Each number is 128 + 24 x the weight over the matrix's rms, rounded and kept within 0 to 255. Layers, rows and columns count from 0.

# layer 2 attention value, 512x512, rms 0.0684, rows 470-511, columns 256-319
[[143 137 105 109 105  65 183 118  98 165 125 140 166  87 146 131 112 147 122 140 148 127 137 160 151  93 169  98 106 137  89 150 134 107 122 130  94 166 154 138  90 103 164 129 109 127 127 100  81 141 130 105 180 161 162  83 165 133 116  98 116 114  97 132]
 [134  91 107 100  87 137 116 132 104 112 130 118 141 105 125 103 173 142 139 119 140  93 158 122 147  82  76 121  96 126 200 103  94  93  94  91 102 145 111 134 169 217 102  98 122 113  93 116 156  79 163  99 139 139 148 116 109 109 169 128 112 162 165 150]
 [111  94 102  86 105 161 117 130 220 102 123 148 143 142 154 120 125 155 153 151 110 156 101 124 125 129  76 141 100 100 133 115 119 140 127 112 123 134 154 151 148  99 108 102 144 170 109 109 154 168 136 192  99 169  87 158 136 146 158 161 190 160 159 127]
 [131 127 135 152 149 150  94 121 152 111 125  97 130 145 121 144  99  99 105 140 102 121 149  69 115 128 109 138 117 121  84  84 129 146 120 182 120 116  96 142  95 120 108  75  90 145 146  66 127 122  61 123 141 135 171 108 131  99 148 122 162  85 125 158]
 [132 129 119 144 121 107  91 140 108 148 158 135 131 128 141 119 108  96 146 136 129 139 112 128 193  98  89 150 145 124 124 107  96 116 125 122 121 147 150 122 134 174  93 123 185 138 109 137 134 135 142 148 164 147 161 119 149 129 130  93 169 145 134 123]
 [146 105 141 152 110 136 148 113 141 174 129 177 148 105 151 173 154 129 123  96 132 153 168 140 139 119 217 119 181 120 168 120 137 136 182 146  97 133  97 140 103 141 129 139  94 136 137 130 139 110 113 131 172 142 166  82 120 107 110 131 101 112 140 128]
 [139  90  87 139 167 168 125 141 149 154 161 140 140  99 117 162 170 187 110 132  92 147 143 141 131 142 110 118 107  82 144 110  84  95 141 104 114  81 160 124 105 126 109 124 105  97 125 155 138 111 165 108 102 140 131 189 151 135 124 150 155 108 167 102]
 [158 146 147 125 132 115 115 110 159 113 163 127 116 164 148 129 151 169 121 139 142 140 146 124 135 100 186 155 157 152 136  96 122 129 130 142 135 118 104 145 148 125 112 109 154 133 116 109  74 112 111 151 128 118  83 130 122 116 114 147 135 150  99 103]
 [ 94 144 143  97 106 144 148 115 100 114 146 118 180 136 112  91 117  69  66 122 135 126  99 135 132  67  78 159 105 115 152 114 100 136  77 139 105 169 161 104 171 128 129 135 120 130 146 130 126 144 166  88 169  98 107 115 152  95 132 100 133 110 158 156]
 [ 93 106  93 163 135 144 143 114 135 124 121 129 137 122 100 169  89  98 141 155 168 124  79 111 119 116 120 143 115 131 152 150 169 140 123  90 123 105 104 124 144 122 137 132 142 143 146 117 152 142 120 134 127 104 111 159 110 104 124 160 121  94 163 163]
 [123 161 158 148 154  96 141 156 159 126 138 114 166 139  93 146 123 144 112 124 162 134 178 147 154 119 137 109 167 145 103 155 101 166 105 124 130 133 140 137 101 117 151 148 135  97 134 177 148 127 161 128 131 140 156 124 112  71 119 128 104 173 125 183]
 [106  71 135 146 153 104  99 158 171 120 135  88 121 124 119 148 103 128  71 143 139 142 111 125 131 126 127  94  80 146  93 112 106 132 125 138 181  79 124 126 158 177  88  83 129 116 155 124 122 178 145 120 114  99 137 118 144 122 151 160 144 115 112 150]
 [123 109 154 170 160  94 114  94 180 108 110 156 144 120 112 166 108 130 154 152 131 140 152 142 132 173 171 138 112 116  62 114 149 170 151 139 108  72 178 154 132 128 142 165 117 122 115 141 115 168 153 165 127 151 118 115 126  97 120 102 147 167 102 109]
 [166 129 153 119 124 156  93 109 144 126 105 151 122 125 124 146 157 110 148 120 149  91 192 129 123 101 134  93 161 117 105 131 131 116  73 117 156 107 120 143  86 163 132 133 154 128 151 149 121  98 139 151 110 103 124 134 163 157 134 119 134 133 124 124]
 [126 108 213 124 181 123 122 120  71 172 151 138 149 144  98 147 142  94 172 115 156 139 136 144 129 169 124 130 155 153 186 115 138 124 154 117 136  85 155 154 155 123 141 135  75 136 165 139 168 195 130 141 182 126 168 128 122 123 137 106 134 136 101 165]
 [161 136 161 163  81 139 111 132  69 116 118 147 135 166 134  86 175  96 145 110 119 145 155 143  74 138 156 123 127 139 118 165  96 124  95 115 144 152 120  97 143 142  94 112 120  96 112 133 134 129 174 112 107 145 119 136 111 164 160 113 109 116  62 119]
 [158 152 184 107 110 169 126 122 150 158 143 124 138 131 159 142  80 135 130 122 147 105 156 183 185 154 195 123 189 125 161 147 102 112 131 128 124 120  85 166  76  82 123 121 102 152 108 151 137 168 120 128 140 137 132  96  87 148 101 122 147 141  95 139]
 [139 125 134 117 105 119 129 137 188 148 110 107  75 109 130 140 148 138 141 140  99 105 198 120 119 158 140  82 135 172  96 144 144 147 113 147  99 127 111 142  93 121 150 146 101 141 118 136 137  80 118 138 101  70 146 116 134 107 155 101  99 135 137 133]
 [ 84 122 173 142 141 116 150 140  82 107 115 101 156 152 117 144 101 136  95 143 171 118 168 135 111  64 130 138 102 147 164 143  79 156 118 170 112 108 159 101 210 148 112 108 139 131  97 111 130 164 163 132 149 150 163 109 133 125 123 133 146 121 132 132]
 [ 93 129 146  91 113 176 159  97 151  70 121 131 168 175 104 121 119  99 101 121 163 106 131 113 115  95 125 100 131  99 126 127 101 138 113 155  60 146 126 109 137  96 147 136  97 120  70  94 197 126 121  92 104 133 137 126 129 172  99 133 158 162 141 142]
 [170 206 145 150  89 131 119  95 113 114 121 127 156 176 127 126  96 131 156 140 151  91 168 121  99 167  99 151 123 150 130 120 125 149 141 132 101 116 117 143 126 116 150  97 119 133 111 127 167 144  89 129 114 131 108  57 183 154 112 133 111  73 111 141]
 [155  86  85 143 116 106 107 116 141 117 137 121 127 136 142 122 141 116 159 125 144 125 126  95 106 141 159 131 144 167  89 115 147 133 155 110 142 101 105 154 144  97 144 143 113 126 139 116 129 134 142 114 135 147 144 133 117  83 149 111 171 111 112  77]
 [135 117 163 149  93  77  84 178 145 138 140 110 116  92 105 129 171 191 122 109 109 178 160 112 156 139 103 134 158 103 161  94 105  96 143 124  73 125 202 138 116 106 112 167  56 154 116 135 149  90 106 164 126 162 142 150 133  99 121 113 145 113  98 110]
 [127 148 129 118 123  88 133 135 118 141 117 109 148  83 104  68 117 105 150 127 118 124 136 139 108 122 105 101 107 149 118 111  95 149 117 126 145 149 111 137 147 125 118 154 124 125 122 167 130 127 172  91 120 123 105 173 161 122 125 138  97 128 107 120]
 [ 83 126 114  92 148 111 152 149 164 125 122  97 115  95  86 102 111 150 119 108  67 136  83 109 120 104 139 111 130  72 133 130 118  96 121 127 143 108  96 100 120 173 105 147 108 179 146 159 144 114 135  81  92 124  96 134 112 185 202 149 135 149 191 175]
 [ 92 148 157 119 121 134 174 186 159 109 120 115  94 120 110 143  83  91 116 167 122 134 124 152 114 117 134 130 100 153 172 101  93 121 141 113 164  73 161 154 144 157 156 144 126 152 117 148 161 153 153 105 112 147 121 159 111  91 122 152 147  99 140 136]
 [150 174 122 140 121  93 145 127  87 123 149  99 126 193 155 133 175 124 110 137 192 101 102 156 139  85  97 136 112 157 146  98 145 130  71 103 143 130 154 128 110 110 116 129 132 142 124 136 119 136 138 145 158  84 147  93  87 113 155 111 125 150  93 140]
 [182 150  93  87 150  97 136 138 123  78 143 132 143 100 127 126 138 136 116 143 180  99 154 121 164 150 127 121 128 119 141 108  66  97 162 144 167 117  87 129 151 128 153  78 105 150 151 129 148  95 118 120 141 137 155 116  93 161 130 139 146 140 107  92]
 [162 140 141 109 100 153 113 156 123 178 125 128 147  89 129 123 115 123 117  89  96 164 153 146 127 156 135 136 126 133  99 117 129 152 124  98  94 139 164  83 146 133 147  84  93 126 143 119 144 115  94 127 137 142 158 116 132 118 114 125 151 124  93  96]
 [ 85 103 134 128 127 111 117 124 108 149 127 125 113 122 129 165 121 136 138 133 142 124 119 110  90 140 140 115 113 159 128 161  96 153 122  95 102 129 157 141 127 146 128 118 180 131 142 140 120 156 157 135 157 145 173 138 131 148 124 145 104 113 152 128]
 [109  87 119 159 158  87 119 111 132 174 115 109 128 144 128  99 169 115 100 131 174 144  79 109 105 124  95 136  98 152 127  84 144 117  99 112 145 158 133 145 142 138 128 114 172 149 152 139 138 141 158 137 160 126 124 186 124 144  95 161 165  87 149 137]
 [127 140 114 149 111 157  82  96 124 154 143  94 130 109 108 175  83 132 110 128 153 206 117  82  68 172  75 142 141 127 127 141 114 156 128  84 134 113 100 151 134 148 146 131 128 156 130 125 143 140 173 110 119  77  73 156 115 113 118 170 131  68 105 169]
 [139 148 137 112  59 125 171 112 144 153 138 122 165 114 154 104 130 168 113 122  87 121 171 154 158 104 131 111 107 122 109  84  86 120 122 156 130 128  81 129  97  51 134  97 112 148 112 127 146 107 106 126 134  92  99  80 119 157  71 138 149 131 165 111]
 [119 144 137 147 143 112 167 142  86 157 110 195 131  66 133 157 126  91 157  94 138 168 137 145  90 173 127 118 124 212 106 147 121 163 126 127 165  96 120 124 121 143 152 144  87 128 156 157 133 115  92 109 151 120 154 132 127 124 118  97 102 114  96 126]
 [140 100 150 100 135 122 179  97 123 142 137 135 111 115 153 155 150 117 126 144 138 138 102 144 146 157 128 133 144 155 136 181 130 162 152 135 112 107 121 138 127 117 135 131 167 145 130 180 139 136  93 145 175 105 148 160 129 114 131 108  89 173 120 174]
 [ 99 157 147 148 138 129 134 117 112 142 111 111 126 135 139 143 144 119 172 119 159 164  91 121 126 132 141 187 101 158 132  94 144  68 117 150 104  96  73 163 133 126 114 148 101 134  99  79 104 144 102 139 148 123 140 160 131 115 127 122 136 147 124 106]
 [133 143 120 126 156 136 131 156 124 129 163 120 131 140 112 107 119 185 120  68 110 153 123 151 118 106 142 106 142  65  98 134 119 135 136 122 127 130 125 173 130 107 137 148  90 114 112 135 148 127  79 100 110 148 126 128 103 178 117 184 110 148 118 125]
 [101  92 117 150  79 118 111 148 173  53 115  65 107 118 101 105 128 175 106 133 134 159  72  84 148 171 128 133 117 105 155  78 122 104 129 138  88  71 139 134 236 137 140 107 139 131 164 102 191 147  91  80 118 111 163 161 144 140 134 136 159 124 148 103]
 [112 154 136 136 125  80 100 105 115 128 104 142 133 164 147 125 129 113 118 155 105 117 124 142 168 153 146 127 141 173  88 154 130 149 152 120  95 122 103 132  96 122 159 155 139  90  91 148  78  79 135 112 115 131 185 121 133  96  87 139  83 130 161 119]
 [140 188  89 117 104 108 143 141 102 142 138 117 112 160 161 164 165 107 160 131 118 142 125 114 113 137  89 141 155 110 182 141 140 163 167 106 157 169 127 129 111 113  96 131 120 129 130 128 103 112 138 127 106 104 170 142 107 159 181 150  85 127 109 135]
 [142 131 146 153 175 102 135 171 126 210 136 148 114 101 187 128 144 158 142 126 127 178 144 135 180 143 153 125 113 186 111 109 183  84 160 119 178 127  86 129 157  94 162 128 119 131  94 124  93 131 129 124 154 139  60 170 136 109 164 168 142 106 120 160]
 [140 161 119 103 119 183  64  70 131  81 101 133 127 151  98 112 133 102 120 110 100  70 180 148 128 120 168 146  79 110  42 146 102 134  98 160 103  89  91 108 168  85 165 117 131 108  73 137 158 110 112 189  74 154 141 111 122 174 147  92 147 173 168 106]]
# layer 2 attention output (transposed), 512x512, rms 0.146, rows 470-511, columns 256-319
[[112 159 108 138 154 169 122 138 120  70 135 104 102 107 153  98  88  83 116 105  81 152 104 115  90 250 116 112 161 121 135 150 118 172 151 117 157 160  98 137 112 138 112 115 128 125 182 144 120  71 113 116 131 119 112 124  94 121  89 158 119 113 125 138]
 [127 163 129 129 117  93 116 117 177  96 139 123 121 174 184 159 122 126  93 177 155 151 107 100 107 141 106 132 142 156 140 169  95 195 144 119 137 103 118 135  62 129 150 123  94 138 109 116 153 112 136 150 122 107 126 129 188  77  53 143 133 149 109 137]
 [141 102 156 139 131 137 114 155  95 135 117  78 118 135 117 185 166 118 144 113 240 124 183  85 127 118 146 135 197 124 127 104 119 121 144 133 155 117 103 127 124  99 136 148  98 106 148 127  98 133 118  79 142  99 162  87 160 104  92 117 116 136 152 137]
 [128 158 108 126  93 112 137 102 121 126 133 175 135 178 117 125 157 135 177  95 145 158 118 113 136 128 159 155 122 149 158 103 175 144 134  89 107 130 198 153 124 165 162 151 172 139  90 130 136 112 147 158 155 131  91 131 122 121 138 137 156 112 102 133]
 [ 98 110 153 116 139 185 138 131 158 137 127 160 121 103 130 190 129 104 162 122 138 147 118 132 106 169 137 136 132 128  84 127 124 117 122 126 110 153 180 141 165 156 103 132  90 132 141 140 134  87 120  93 133 116 101 141 126 127 127 135  89 115 113 112]
 [145 157  98 126 115 117 117 141 128 100  77 129 137 188 107 100  76  85  82 143  96  77 106 146 109 148 119 173 124 143 117 158 121 185 113 128 131  97 158 150 147 149 149 158 115 112  90 182 124 114 131 142 106 134  93 140 132 119  95 146 181 162  71 122]
 [150 144 140 151 100 147  94  93 131 120 101 111 159 196 109  76 155 115 191 136 138  93 106 168 194  75 141 175 140 131 122 111 114 133 124 115 156 145  33 151 141  88 156 106 191 125 158  99  93 171  62 109 149 182  56  58 110 163 112 101 120 143 128 126]
 [140 124  47 117 141  96 121  98 140 107 113 122  84 102 134 100 121  77 173  95 153 105 147 132 132 139  65 100 138 146 136  99 156 119 112 138 121 118 155  63 145 156 153 170 145 163  96  89  69 153 164 127 126 122 149 157 155 131 154 146 109 125 180 154]
 [171 125 146 167 140 136  80 114 163 114 134 153  78 118 165 118  90 185 172 104  76 168  86  94 124 159 154  84 154 147 146 159 126 124 154 145  76 140 110 144 119  86 121 107 143 177  99 120 107  75 111 183 106 152 127 137 110 116 140 171 134 168  94 105]
 [181 129 161 109  80 100 173 123 160 103  79 130 117  66 190 119 131 151 124 119 118 166 168  99 169 137 114 115 149 155 122 155 152  95 133 173 138 148 155  93  75 109 112 151 114 149 152 148 108 114 141 151 146 138 158 120 148 151 144 123 150 147 130 135]
 [100 169  89  66  91 138 117 117 159 188 102 162 137 117 126 150 144  99 129 133 115 111 100 122 138  68 149 120  84 148 195 140 133  96 112 105  94 103  80  98 161 125  81 183 153 115 132 129 134 165 151 131 104 132 133 124 141 144 148  88 125 114 165  89]
 [130 189 102 123 133  88 153  29 127 143 110  98 142 160 133 133 189 136 143 117 123  91 103 159 127  84 149 194 149 158  98 105 137 153 115 188 125 165 132 161  76  54 127 150 126  75 150 133  58 130 167 112 120 171 136 123 108 165 171  92 111  87 186 100]
 [150 167 107 141  78 193 139 169  95 151 104 146 135 137 131 114 186 139 140 100 169  82 156 136 145 105 125 102 154  74 175 114 128  94 160 124 132 194 141 103 152 124 112  83 124 103 164 172  96  97  99  96 132 129 112 141 140 127 128 128 177 115 139 152]
 [106 146 149 105 129 144 162 164  95 160  69 140 112 130 148 135  80 152  40 162 132  83 130 171 100 107  88  91 119  76 105 108 123 179 172 148 134  96 130 134 213 105 153 161  94  98  83 174 122 207 109 123 110 107 156 154 158 131 160 187 127 110 135 117]
 [119 120 103 102 110 172 115 129 130 122 153 138 121 116 133 147  91 133  90 126 123  98 100 154  74 100 153 113 127 129 137 126 124 133 118 160 112 172 107 125 108 107 142 139 109 138 140 179  95 124 120 129 146 147 141 152 122 163 167 118  98 154 185 118]
 [119 118 150 146 146 128 134 141 102 143 127 110 149 140 124 130  95 146 102 152 127  99 109 134 123 121 109  83  91 126  86 114 139 114 143 110 109 103 178 133 190 127 136 151 106 112 117 171  89 131  87 185 133  99 105 130  98  65 186 158 121 148 156 117]
 [ 84  97 170  85 117 105 135 142  87 132  85 101 125 105 176 146 107  93 125 143 100 157 125  90 106 119  80 128 108 133 115 170 200 174 141 108 124 125 179 139 194 147 128 194 111 162  79 203 148 114 115  97 126 143 142 192 135 175  99 145 127 135  45 106]
 [114 111  51 175 178 150 147 114 117 135 153 100 163 152  98 126 134 102  57 165 106 106 113  81 181  92 161 183 127  90 117 173 115 145 149 104 138  73 143 199 109 141 150 132 127 146 114  98 126 177  91 126 115 105 108 153 135 127 119 120 118 160  96  66]
 [149 153 154 124  94 116  60  64 118 107 130 148  96 144 187 118 120 132 130 103 141 134 121  97 150 169 119  89 185 159  91 133 156 141  90 157 103 174  40 109 113 130 122 146 123 170 149 140  95 114 147  89  69 125 139 168 131 166 100 129  99 133 137 160]
 [130 125 120  86 126  63  91 123 160 145 170 148 125  89 134 103 137 132 169 141 123 149 129  89 174 137 111 113  89 155  98  67 192 113 138  82 114  98 128 102 143  99 147 126 106 227 144 141 134  70 180 115  95 144 101 126 128 111 121 117 124 109 120 136]
 [ 78  80 142 149 169 123 203  89 114 102 138 128 114 117 162 185 101  76  93 107 113 162  95  76 124 181 143  77 101 148 145 169 122  82 140 155 140 148 156 210 165 132 134 159 160  77 130  76  95 116 126 135 140  86 166 179 130 159 152 178 125 128 127  91]
 [127 212 135 122 158 155 142 176 104 134 138 134 184 129 100 136 109 115 100 122 108 128 124 114 125 139 100 104 119 123 117 166 139 120 142 135 172 167 163 126 137  87 111 108 119 122 150 133 155 131 105 117 112 114 123 191  79 132 143 103 134 126 123 111]
 [119 131 116  97 134 166 202  79  96 138 158 141  59 106 112 133  92  76 183 167 158 155  42 128 150  71 200 106 119  98  95 131 148 105  91 115 123  99  56 153 155 164 147 126 151 125 127 138 187 103 138 146 124 116  68 154 138  89  78 131 124 119  89 142]
 [123 116 108 202 135 149 104 149 114 124 147 132 136 124 151 131 155 166  76 114 153  84 125 144 137 118 138 124 113 125 166 157 114 112  69 104  86 164 152 112 124 140 100  83 124 140 115 132 165 108 140 127 185 119 160  90 124 159  97 131 133 136 144 145]
 [149  88  32 165 122 119  82 112  92 126 112 152 126 115 166  75 143 147 124 138 153  86 138 141 112  98 166 149 115 136 125 151 123 144  90 151 114 120 134 130 102  99 107 106  92 142 125  89 127 127  79 146 176 110 121  99 143 141 125 176 179 117 139  72]
 [158  83 104 203 108 108 157  99 113 143  97 110 153 130  59 114 151 160 124 126 109 124 129  87 206  43 150 160 133 137  95 102 128 104 107 171 118 184 148 128 104  72 141 111 138 103 155 110  86 157  98 112 136 127 123 118 126 183 173 116 139 118 151 151]
 [104 114 150 118 108 159 137 146 122  94 113 131  74 120 129 115  96  99 126 147  27 139 147  81  84 161  91  84 149 117 133 130  97  93 116 145 108 156 122 128 138  96 127 141 131 129 185 109 157 143 140  78  44 101 151 206 111 149 149 138 109 129 132 100]
 [107  90  85 163  73 171 146 127 162 155  74 141 119 164  90 110 178 130 148 153 134 127 109  66 152 111 137 152 139 111  68 116 130 135 140 130 113 117 195 103 155 135 163 144 141 160 134 138 125 195 124  91  57 162  76  90 140 103 105  74 107  50 166 169]
 [ 85 128 125 113 142 155 120  80  94  89 117  91 108 132  96 178 154 157 102 134  72  86  84 126 124 109 128 110 101 110 142  93 169 151 119 199 139 138  86 181 108 146 121 150 143 102 129 133 123 124 119 115 164  77 188 125 149 165  66 114 108 140 133  91]
 [104 126 163 112 144  94 117 174 151 127  77 133  93 132 143 127 132 115 104 112 123 106 157 125 150 102 119 140 127 133 100 178 163 136 139 116 177 138 107 136  90 149 121 143 111 113 141 125 106  49 165 107 167 129 149 104 182 156  98 127 116 175 105 141]
 [143 158  95  81 157 163 154 113 140 120 140 116 140 108 109 108 137 150 118 108  99 141 120 131 173 132  99 155 126 128  69 114 111 123 176 117 109 106 165  98  96 133 131 126 131 166 171  72 106 136 135  76 107 182 103 151  77  93 152 112 140 180  74 185]
 [ 98 202 146 112 145 118 122 128 112 144 119 136 179  66 131  92 156  98 147 158  74 104 175 141 209 139 145 140 160 145  87 153 133 123 131 148 152 112 160 154  99 116 140 122 172 128 158 135 145 139 134 133  82  96 123 123 128  74 125 127 100 218 124 124]
 [134  64 180 164 159 155  71 148  87  76 108 125  86 131 152 130  83  75  96  94 160 154 145 128  89 177 152 126 195 141 143 146 135 196 117  74 147 101 167 138 161 144 196 140 116 149  82 170 114 118 132  88 115 152 118 141 167 135 175 111 117 183 131 200]
 [155 147  77 139 116 132 165  45 151 128 134 114 133 191  98  71 158 158 114 139 121 146 115 125 149  99 170 122  90  90 144 133 153 130 108 133 123 155 141 129 138 103 105  73 170 126 187 105  89 115 140 158 104 112 134 117  78  83 121  92 166  95 153 134]
 [143 151 120 157 138 103 120 162 101 138 107 142 116 195 118  87 123 167 106 108  75 115 155 173 114 110 145 149  94 133 146 149 112 100 118 131 159 148  99 175 138  99  87 101 156  88 156  64 123 138 165 155 145 146 147 136 130 135 116 148 146 124 111  55]
 [137 104 111 127 131 161 155 158 165 137 199 130  80 151  58 118 139 155  49 149  99 137 130 119 129 134  82 121 138 132  81  25 124 115 139 184 130 107 155  88  77  75 164  87  45 124 145 182  86 172 110  41 112 154 143 110 138 153 145 106 112 121 187 112]
 [126 111 146 130 153 119  95 114 105  68 127 158  81 186 167 107 119  85 107 145 106 146 128  96 157  96 162 135 106 173 185 177 129 128 107 119  99 104  43 193 123  75 147  82 145 191 165 120 144 148 132 117 137 146  69  91 123 150 184 121 144 101 121 149]
 [144 122  63  85 157 122 137  79 139 143 130 174 137 102 169 169 133 147 156 135 127  63 145 116 184 127 182 143 103 158 101 127 155 112 140 150 163 194 138 118  67  51 163 107  99 140 140 118  81 142 147  86 197 144 136 114 127 137 112 169 122 110 149 105]
 [152  87  99 150 102  84  69 152 178 147 115 151 188 134  68  71 129 116 119 111  99 160 140 105 129 174  64  63  76 118 136 121 154  92 129 108 100  98 107 165 112 139 127 128 148 134  86 151 199 134 135 141 126  78 125 142 102 156 128 124 151  85  77 156]
 [131 108 161 177 148 180 142 131 103  49  83 133 131  91 124 100  81 105 153 106 129 141  99 153 104 109 129 104 126 144 158 120 123 122  89  96 149 143 146 171 116 155 174 106 195  99 142 140 152 134 111 136 115 158 157 115 129 135 122 119 114 168 155 121]
 [ 90 170 208 120 149 131 137 116  96  96 168 138 102 187 149 145 101 118 125 165  74 157 111 160  63 111 122 144 141 117 142 108  72 145 125 141 125 131 140 138 107 118 128 101 149 145 134 155 160 131 142 133  99 132 133  81 157 154 107 106 137 138 164  99]
 [145 108 113 150 126 147 110 108 111 144 148 150 168 149 151 133  92 134  86 110 103 125 102 124 175 135 128 153 118 121 121 146 117 156 214 113 100 121 155 126 131  89 119  89  72 151  99 151 116 107  60  28 114 136  85 171 171  86 132 182 142  81 158 145]]
# layer 2 MLP up, 3072x512, rms 0.104, rows 0-10, columns 256-319
[[109 176 131 105 112 115 133 110 138 135 143 151 143 151 160 104 125 129 148  95 133 160  93 142  98 118 131 112 128 110 129 146 124 149 124 106 149 113  87 115 115 146 106 166  99 110 132 146 120 134 113 132 149 103 125 122 113  94 111 154 137 111 146 130]
 [127 135 101 135 160 128 139 123 100 169  97 111  95 138 106 124 135 112 101 139 150 137 122 126 143 148 137 118 149 112 114 150 162  78 121 128 120 115 122 173 143 163 111 141 105 169 130 128 137 159 133 137 135  96 158 134 152  84 146 132 120 117 116  74]
 [177 107 146 183 101 116  95 168 147 133 116 126 134 168 142 140 105 139  59 113 177 159 149 140 166 127 167 153 143 148 170 139 106 118  77 123 173 112 177 119 105 131 117 141 151 123 196 123 157 109 142 112 178 118 110  80 139 148 123 126 144 129 165 103]
 [ 94 126 132 176 149 205 132 103 126  96 122 140 103 131 175 155 115 132 162 142 113 147 144 170 104 111 143 139 101  87 106 113 156  96 124  82 133 173 159 179 115 118 138 135 106 127 150 115 153 133 149 173 171 117 166 154 127 152 151 164 179  77 142 108]
 [112 131 136 143 135 101 135 135 139 134 113 129 119 112 130 118 137 136 147 125 138 152 162 150 154 116  97 114 132 149 144 134 142 114 145 118 138  98 123 116 110 146 112 135 121 120 138 139 146 146 143 130 141 134 132 140 139 160 121 114 130 138 129 123]
 [ 95 140 106 153 125  71 183  71 114 124 170 202 128 173 105 201 122 154 128 121 140 103 171 108  84 114  87   6 120 121 157 147 115 151 125 152 135 130 129  55  95 144 108 167 104  95 160 132 150 106 126 213 134 132 133 117 119 154 123 130 134 123 127 149]
 [106  99 140  82 134 130 135 109 155 159  96 123 200 168 110 109 157 134 141 137 124 124  83 162  98  63  93 116 108 125 148 159 161 111 128 152 136  82  99 179  98  96 105 126 154 129 103 101 177  84 103 114  80 201 176 109 119 114 148 126  96  77 138 154]
 [147 116  80 140 204 171 166 170 165  94 163 118 112 147  67 154  85 122  96 139 166 121 123 104  92 162 109 154 153 135  94 130 116 172 120 105 160 137 159 186 129 115 103 157 121 157 144 118  97 116 120  98  78 149 169 104 131  84 135 177 139 141 150 169]
 [119 106 129 120 126 127 120 151 142 141 117  77 136 116 147 161 101 108 151 140 108 115 169 131  91 137 127 106 143 149 162 138 108 109 119 124 117 130 135 135 121 137 144 133 131 147 118 117 133 155 138 145 107 121 145 135 103 152  95 134 133 124 106  96]
 [106 130 159  89 137 121  91 134 120 124 126 104 156 124 159 125 139 147 157 105 162 157 115 127 161 135 106 128 135  53  82 119 173 117 180 109  97 130 164 102 142 137 159 155 151 132 134 150 147 117 178  92  78 116 134 129  95 133 149 144 156 124  82 150]
 [121 125  93 103 117 109 135 122 117 120 103 136 218 108 109 160 107 135 130  93 167 126 155 101 150  98 203 183 118 114 160 117  94  80 135 144 117 173 144 124  77 149 126 122 166 107 160  89 116 143 114  73 148 127  62  82 156 152 160 106 137 150 117 108]]
# layer 2 MLP down (transposed), 3072x512, rms 0.147, rows 0-9, columns 256-319
[[151 143 120 143 150 134 109 112 130 127 107 127 169 121 138 141 146 114 137 125 138 133 134  98 124 168 129  83  95 132 133 122 133 139 166 115 137 127 137  72 150 143 127 125 137 121 106 117 150 123 144 129 155 163  98 124 158 153 106 121 108  98 137 146]
 [121 110 155 118 117 103 119 138  99 125 152 142 152 120 115 138 144  86 128 130  74 138 139 119 135 128 111 167  99 131 152  97 123 166 146 126 120 147 117 113 118 114 105 116 160  90 111 121 105 135 107 136 130 144 108 139 122 197 121 123 151 117 156 117]
 [151  88 105 158 116 136 114 106 115 129 154 132 131 172 135 129 130 112  82 202 133 133 161  98 153 120 169 155 166 151 148  92  77 142 129 148 142  99 140 106 113 117 146 124 137 125 179 133 120 155 114 105 145 104 150  96 170 119 146  84 143 124 156  88]
 [117 111  96 170 109 162 135  78 141 117  96 155  96 122 175 123 130 150 185 147 116 116 108 167 111  85 143 181 149 116 147 140 112 122 106  94  85 184  95 156 136 133 133 100 131 115 171 110 143 147 125 159 187 123 154 145 144 141 130 196 171  86 117 127]
 [113 120  91 131 133 118 132 106 136 101 121 133 137 112 126 156 106 122 147 114 160 114 172 123 130 103  78 126 124 145 134 147 135 131 132 137 112 143 110 134  88 153 118 112 150 111 132 143 144 136 101 134 101 132 105 152 130 157 122 131 108 142 162 108]
 [151 115 130 109 137 139 102 130 153 109 115 105 193 108 158  62 155 137 107 117 100 125 110 115 140 133 163 173 114 130  76 113 145 102 166 132 147 129 152 139 142 126 110 116 155 149  98 122  86 137 134  74 133 120 104 100 160 115 137 152 149 129 102 124]
 [131 120 140 149 112 144 113 113 162 143 105 122 161 119 163 117 121 124 122 129 172 137 100 172 133  98 171 148 118 178 103 118  87 117 131 104  96 136 113 140 131  66 165 106 111  87 142 123 143 147 175 104  75 105 119 109 126 148 121 136 131 154  69 136]
 [131 134 137 107 156 112 141 129 145  85 181 113 125 134 105 154 148 166  81 115 104 108  94 153 123 154 159 156 141 173 133 115  92 172 167 156 139 116 119 156 149 102 147 149 115 123 143 125 118 137 127 118 115 162 209 102 108 141 135 117 106 138 122 124]
 [ 98 114 148 149 105 150 150 129 129 132 125 145 110 100 113 123 117  94 146 117 133 122 128 127 140 126  81 121 159 132 122 134 119 128 137 127 122 131 169 165 159 132 159 135  89 117  90  76 141 129  78 128 100 118 148 125 152 181 126 158 100 125 113 127]
 [144 138 168 110 110 116 132 126 162 121 136 115 186 108 182 141 126 154  98 104 136 188 155 121 160 148 132 151 145 152 114 143 130 148 161 128 129 143 189  82 107 143 158 149 144 174 148 121 134 154 143 106 134 120 122 138 136 133 136  98 126 118  98 142]]